config.yaml
vocab_size: 16384
hidden_act: "squared_relu"
norm: "rmsnorm"
init_std_o: 0.0
learning_rate: 0.00728
batch_tokens: [16384, 32768, 49152]
Each number is 128 + 24 x the weight over the matrix's rms, rounded and kept within 0 to 255. Layers, rows and columns count from 0. Numbers have three digits each.

# layer 9 attention key, 384x384, rms 0.0783, rows 209-255, columns 320-383
132083116091140119117155144136165141125130128127143139114111147122123143113137133137180109138116087112145166096121161142133104142120076142196122127137112139103143108148155147138167098128135117
173094139143102109185180066117171100149122158139134129141127143101124140118132094101128145121154131095092149136166148115130115135111121139110102143059127129180123135121147131156081092119122123
112176148096129096150136086118136124120116109119130121138159124109116121189131102180140114063147132143128137152109123131112108108172136127163130071119137141158118102073105162138098136096133109
183158132165065121155130090157125147114146113120130127102152103123169148162134138097091082068136130138126124128143117131088090140118148136134100133094131090123107117130139102093146143078129155
159125161103146143122129115095099094150125139167134137116150128116103126125132132145162123120125165114101101122150139111107112162108113144100096142115123110177151141102158108132146167108127129
145085094114142147111097121143132116176145117111087154179079142136113140104133124140124135124114154144169124140125135123149143138120119141110147109126124154149160133164135147099114154087171120
125141140103123125123140082092093121120115120110150128150105124095131147143104135128104155095089126125138147153114125125105132115147134170160113148104111143151105080125090126088135119122093096
177163111117100150153148174106142117137125122146169125144114124100162116112152129119143118092111154158142147127133165160153123113103083138109161150117111121127136167140125102158155151160138146
123173119129138115105126147090186130136168113136163079153143106119130150122116105151129135145138167133073126113129109098173126132121146123143109118133120073118131119135143158178141137136109133
109142138123109136139123106095104123127146126116136126105116135112113115116133111107178114096151167134153108126131124116097167113143115138122166132149119141108106127142146130089134109108108083
173176121154085142152129127127166111144103114093159089153115135137159148168176138136094096136096114147103095118132107121151123149130132092129145157148157153087130117109142103106115142122095107
120144140143106142137143116102149097132129072141088173153135090167174161109111121146086139114098161139169115104139107130120123105140120143137114145152118145125137116110149138150128123127132154
126121157103114117153138140146144147169142116156108172137114107126105108152129156098128174173120154184073150093082120135135083150156135178089087102113138130136140104125168105169127104165096140
122077136106113094149132118143108137122116133089132136103128143105090101165162114134095113154127139098094119194120126144107125145133113121102100104159095171128157186088105133103132117116157151
180139074084127113130144085114124165152120168117156137113143085161113131168120097101136135160159123140136174170110110093112135149184103170163139117114134142120118144138161148104129140109119143
141179129128136137128116103106165106102167133126157185110125147136099156138119164141143104100080112119113141118083120110088135160158134111114164118121149109147126097160151177114130141113134069
146132122107127154138141138158152126114131145137104117124128134133159159081136112108116143126084122086126102104145099135095126054125123139113133159113096126142138111139124080097139135156162131
121096153159086123122125123133133118158140117132179150141127147118097140111149119088131129100113147128109112098113127151189111158128142125120089131138146155139136110120119156079138095115121158
123137148152124143145125104131126111166129098128095106165106137141146128136136150179162134163136133107117085128149103110136130107112121161136129154160125128151126113135147097146137082138142125
083146106129142155135082084119089128159115142156095091137163147113138149110127140186133095163160142104111157124141163143137115074172161127134148113112145138186112149126102113106128136091163157
088160167119139130118153108094109122099120123136121147103109146151097131150097131102151129050146149111114116178112120141140111155113122133155118156144166118148118163126128147121103130106147105
130122120131097150109094120158148171133126119140166134111112075129150107158145107170110146116122116119135138106135153108122121164109123127126119081128170120135112108105130163094137128133091120
120137120163117079115144130125192140101163159146139133116144125130129105143107140137109145100110162097132104144154137122109131115129092133129164131119117144111142143142148133130162145120133104
102147152130132102107124158120085104154156114125135111111124159155133089135086103157118172152128113171091113115161148130133129153113150085149132121103143125136159150161137140108128130119156133
123122117097109083087102125116126124089113139111123141147126089140094118057142114145154159100122152144131177145116132141137146118136135146108068129106119110140083077167131132128094082111126134
145106113115113120142116101112166091117150087160166133119157151138134113142089135119113103087100163144132131135131163176123115104112128104115151144123153101123164131119127114133146087160121105
113148144130123142146132110139143099165158136148123115105146162067116131121116155144130119113103131135137178146145134117122162081142137125134094132110123120158105128106100128128116113120137110
152138123117140109085165088125093102108138107120122131169152134119119129149165134109130127147137137145138100156136152128103151100148116121153134130145100128110128124135144125140147123141126128
141119136108080136103127128130135108115111111143122109115095115105154139139148155127109100151131073157144153145134144127157122128161166126119118188122124157101124107109116128123114101160105123
077104167136115094156134167124144152072090105135148125121111109142139100178138116113130115177129067136142117145133110156180140121109154139090113131110109139097102097127157062132160150127160108
151127112113074118135124155132134114194146127128123123141145138115095119132143143103182077153158123089100121129104123127168140111109134142155134135101140147107134127126111141121138140181162135
139153119071129151067135128142125139129104142168157134118115129121135169147069104136126106117149125098177109122126146072087139086131108107130101110167126138125109105166119109135086155092174164
109100105108133147171140174114107143119165100167124165123125102127124113161127090110148116124110150082102112136106151141131108132131123128125137132126149114125192168136144130156131112144146122
160139104171171143185103072151168136155131125148102111129148114139140104124113151152155143083116139117157077121112136212111139131129101153114143143113135159127117123112087162113150075123106113
125144147188113160059144163120095098133155107111147157118098132132147152111104097167131163127150144155156138152106159124134120129096137104154162122116126115127138127108108140087129165112129141
140133135175116141092107062132136106109095143128110115135138177158114125145108104154113104160134158147107135107138127178122117126137128124107115171128127111135112128113122136169108110133157134
126143111144124137135112163093110086132117125152080159096106120124124132110149092148132144114142074135117130119127103154138172144116138129110108120133129175135078138110111123107153104173130127
135115168153104121091145133123138117099120153147093127160127140117117116105114104139102133102146136120150112122116124187139116107116117126147120122120107098120145160147160125145152117133172110
080074120138125130117130110131114101108119119144139140125084119090115109079101121121132139133171124130108138126128114147140133145128185145047146130096084116168144090144103163118094143148121144
124116150135102118103116175181167085137100125127096137101134110083171080179131132129149143134123152098104096132113120160094092143150128147116118123162108114104114106161111138165114124098126153
120141092120118154140133133120101124122111155167102115122099135081124127115147131125119119149128088091139142154135116095148088115155161130144117118077137147126127122111103147106102120126102119
092133117139169135149125108143128133122128098155158130136130121115133121082107113121075125095111104151130156145106078100156099175161099135143115099135145146131124131105185158100112136108068088
141087087179115109105120135103110111168092157174112100146165109158123123110118145085175120151110120125165120127116102124122147103115140143159150127159164133159117098132091125162122108121118115
127077127129159108134131127146144137138131164162112121124098126150140132134113098119144101096137130119150121129143133133108123135177103136103156086133162163140159114122118127087163111140137155
118084132156115122140118137161122150153130152110178134134147124110166116149131072129128129120157156148132150136107097135111127142096118103082130128153152100125125076143151141167152150137129112
123134108143136090112135107107121174124150110138134134140100132114142152129126113127143126167121093115129160144127128124153149108101133148137112123095146114144138152096098102115115150131120172
132100141128151132146123137140139127118139131127147130095116144111124115108118138103162128089157128099125114121095144135116158133111129118159106162140140112140117126150139121134142151193129108
# layer 9 attention query, 384x384, rms 0.0788, rows 210-255, columns 320-383
122173120127154110146119155127158117115125140108137144136097142144085127106109169145130118079101117114115117108111128160150095121107136091104105144120110120126127133111086089113129101101119119
098112139159106131136111167113112154167181147182131115157107135128133138075087124133120139116153112153082134130122131163098093161122117143132123086150143118169081134160188148123117082100105123
131135113147119142138132166118106157147160101148124138154122121129096110142103112120159111183124137153122165104146140138134121160118136088055165124141133110154121129132142116155177139140123122
123103131133110123171132110130098114109097145108101106127101106140144128141200119144110121139126152115081128135195146123091077172116136144128185120106112098156135153147119104107141150164158156
117144144133114120145145097130170128114119127117140069154139135146162131131080069114123110159103096134137108116174166117082141139136142129106108155151138122124114118108124087155081124152114103
116126149139163155104115140104116181105151109109103149149119135127110126145104149136137097142154128093112124152111095134150126124113149096148139106117136114138108155100136149141097086116155130
121124126113152150149121137141159133122127111130096114116150135151137140123121113119159123151145093130139137100143073129130115148151108180107102158169126102142145140115100116147115134102131093
148150145119082131182144122125142106152109129160138138138125151151143111093090146108150118145153103125151126131111159158123109162156126104140134156150157128101206091099144106164115172093093146
122141128117153136105165134120083135144128107138126092099109144112156169115093148157111133127092099146151142146087126137164134157110142150144074132089142115174128167121102173146117160145131134
097102161090101084118111134122122134096125140198124159114175146079118127124130125098114156152113119125136168154093160128108101164136141152141126105161131100124068158166087126130119120141154115
161104128139143155105081138118208125084148145141145145112138096160123089141139108150110177118141141135135139141153087165143129109093143137139131144144086104141157117131120169129109156117134129
132123131106138129119122121155137086148139107122135119100146146110121112080131126098122122122155139112128089141159133176129115143138130107124147120174143148124147112129135153146129125134117180
096152123134154130150109124174084146170149139105141146138084169166134128139113057105096148138098096094181182149113153114166132116076150166147094121127143136156143156135163128138140140126104129
114114115154121106118102121100101098137147039144122125087129135062145120125120121123117139129107171080131106150144116152071150142150112176086158135166141155134138122166113101125140146136124099
122126125118162129126122106140098133171146133113126129150126106163127130103102142184108158106195128081155088143092156135128103137144118121127148138143101139146171127092110124119121113167140124
118081095124111145113113100120144114143086115104128148136180122116132142112099123092193127117112099139132173087148073136112145167124122147115131122138148135119140146088076147160229130098135132
142104114143169157163148134140128139091103124112112105104108128131106139139116127101122164150133085132100098136119162126136150111112155148126122136112162135131145116171124097174138160149098143
117094088165148098129151168113204174125081113135114087112141132129131102131140144118141116136119102117155106117132108131106101131169126133130133136140109129115125113085153134133154108141115118
110162129166073137142129065146062121119145114068155159142149114169109154175118117115119112097084171118099119133151126109101121115098103112148115081097148118163108121136128138100134097136102073
134130132090122124140111128137145106142178139113111172102120130158120111108139151154151078139096170107112146122161145127136158136104136170103113161141117136124072135116118128139135121174099097
142098116131138105163150088108111144127150112118100104107127139108128158088096119082148131124129160128109163171122156143104129107147145136112131126144161125179121136189173123094137127117150151
118121124125168165115113154150117145158119110120140138095100099142139133118156117164101148160125084144116153134109157099106146111156119133126124108119103142131093138095119131138092130133076125
170136090143119173169122122120124093137095138142117131075117111103139130110158100117091135133082132103125132123187145122133116103136129157127126088142132122155145142132150148104166109114102116
135117188161142096149077112134111065101144124152109131158141149100104124077174102140114111141174063118126110099153107112157131144144122126168164101199174143087126118096205132148123167127127125
132131156103126166140086115102097154103090178133108126110098116097124155109169122136128170118106124104096146122184110134091120123147119085134140105150081108084109126162108124137142170138125140
146112127189142121171118109114140106124120181105137130127146129154120077104177109132132133143119066157155143095086174161052145158134132134103139146123136133121127133074141167100133089060091187
151083160133113110072105121119094146085111120122156118066115126163120122093108114151208140149110143103077133148104109111156144144155101138136120106090132081155099135102131198157149127146101080
148152151114172134087098076103136138091066087154079135117071121101138127137110116137128140129110115111108123158097114083143156132149143152162084120072139161157125142152097109122101147140119130
139110102132150163099129118121122068169166111146090120154152134129150132145151164114133158138133127154131100120095144094132125108122130122145147131128091122134133121092126118133133159116135140
111154076149143143088167109122125181123124137116130180132109154128133160127080147125151114146094130161156132089137112172142198134152105131122092118143092142109122124141082102176120124165144107
105134135172091114122128093127127122134140132131094160140112130155153114118156147151158128100137103139105145153147096088144102120120122085123146100147135097137104114099122132120119109123130104
134116196155145105120106104118167123128159199106118119143103203107141124105110161101144111113138140141146163085163140099126162134138137146097147127115108130107110112121125123124162161069118106
114071134082122145094136129150129119180165155147125115167116129111118149097156132123108108164154147138129140108112123108144091142123133117121129133139142110170166147179124139144118137134116141
152084150106103108087113137120180141104161147110139117145112152136136133139089133126146149112136085120095092111124105119110150134148107175109079105117131124099147190133158119163100115172123176
129151090119156158176138176134129125167147143102158087146101098100160125115105105154129140124112150148140134168112131130098161122163125150121118152119148108116115158122135135102109126103115125
108126152144157133126134115150130140102115096097166071132084136144138121112152125116135124119150112124136152135121147124140124141151150128137153135105150108146154155083074143098116136096157102
116111122162130109187122166109118162127101095145127120128115110148136136177164113137173140125094116120133113098136119175113143158135109153111158131077137134132162059127128149112117155108073167
163132157120132091172174085114128116140102108112160144087125137135128143149127148132104111133126091084162071102123159136135103119122130104133121134143135121090120119092158119137117114131112114
148158155136172114122143100106137115115115137136111124097092139143091133097122125149128125130118127110102120113136124119118151121115111120117138083141094112111122096136125140124146152120127126
092119104150126113138102145100152132182178135120141133119118148161109131133097149186092131156135174112119152084133133114114099132124106155119122109122113145141129151146134156153091109115190164
143092139120140132108120120128133099149120112162145139154148158126107146179138124161128144130209186087116139099135154137099164106089135151137135165119160127155102086113157127170136142154112142
145121145162144107131160126105129145084107133136149077117127111136144148125118115158098124139113127151135150109129120115148155105072100128118116167094101157123136124165168185108098100154152133
101129118125102146071122117137116038141122141120135114118138118101111087069165122112115118141124123118059147148158120119172148147076119113102163158090130081147126163151119158115125136112134168
130075145122124102134113152103144119158146126144128085130081130135138118122115100164107140158142159093134096142107153154133131133079215122160159109121123128112143138114107129119115126163113138
128136133120154122145122143151111138164122140109118136106170131085095102162162110174116151145137121126142119087140130101113149133127147158126128142224115112137171167116163083120117082096105121
176118134129128109123141092111138122160129096114108145117165115118138110098169141159136131157149118130151093152122139097138131126109141123110113147084132110129090119143119126136090156094124086
# layer 9 attention value, 384x384, rms 0.0834, rows 128-131, columns 320-383
095104118131137117118120110114135133107135094160177132150142159217159137115090172107168087124155173094112111126176122147098112120096173154166073058074175134144123144139099119094109118105163130
157099108095118166134135132113142124135145187101137074083179102118142071131149147114158089146150142180139082143114104127130102124165132130166157112124143138145145108073144137116172160127144147
099080161157134144111156123083126116141125124082122152112142075082115158185093149094137151121108096132131094138173131101124090130095109106075133112127121138185080113119116101167136106113163110
138105108164155100147117121075156143134126122124127165124093115128140103098116101087170078141097106125119118112116197130108114141101176155070150138124092106128134117117156112128121108101165113
# layer 9 attention output (transposed), 384x384, rms 0.0791, rows 128-130, columns 320-383
141114148148096116153112137115135116116119129119148119115091159134128118106125121117135105099138165120125078181136137114088127156141115138160069136124127093113127104106076138155118078099160169
116127160159132142128156198099092154113171166155159132088120159097133154168124119174036134191119083148166128106158133159115160104059101154160096143144162108129091114103135144094164124149158136
134140113171091141101202144096104081137161104140157147089137171101178186081091153119136126127148105126091099134119132129121115101134121095098173138166093149104116184115181144154145143126142089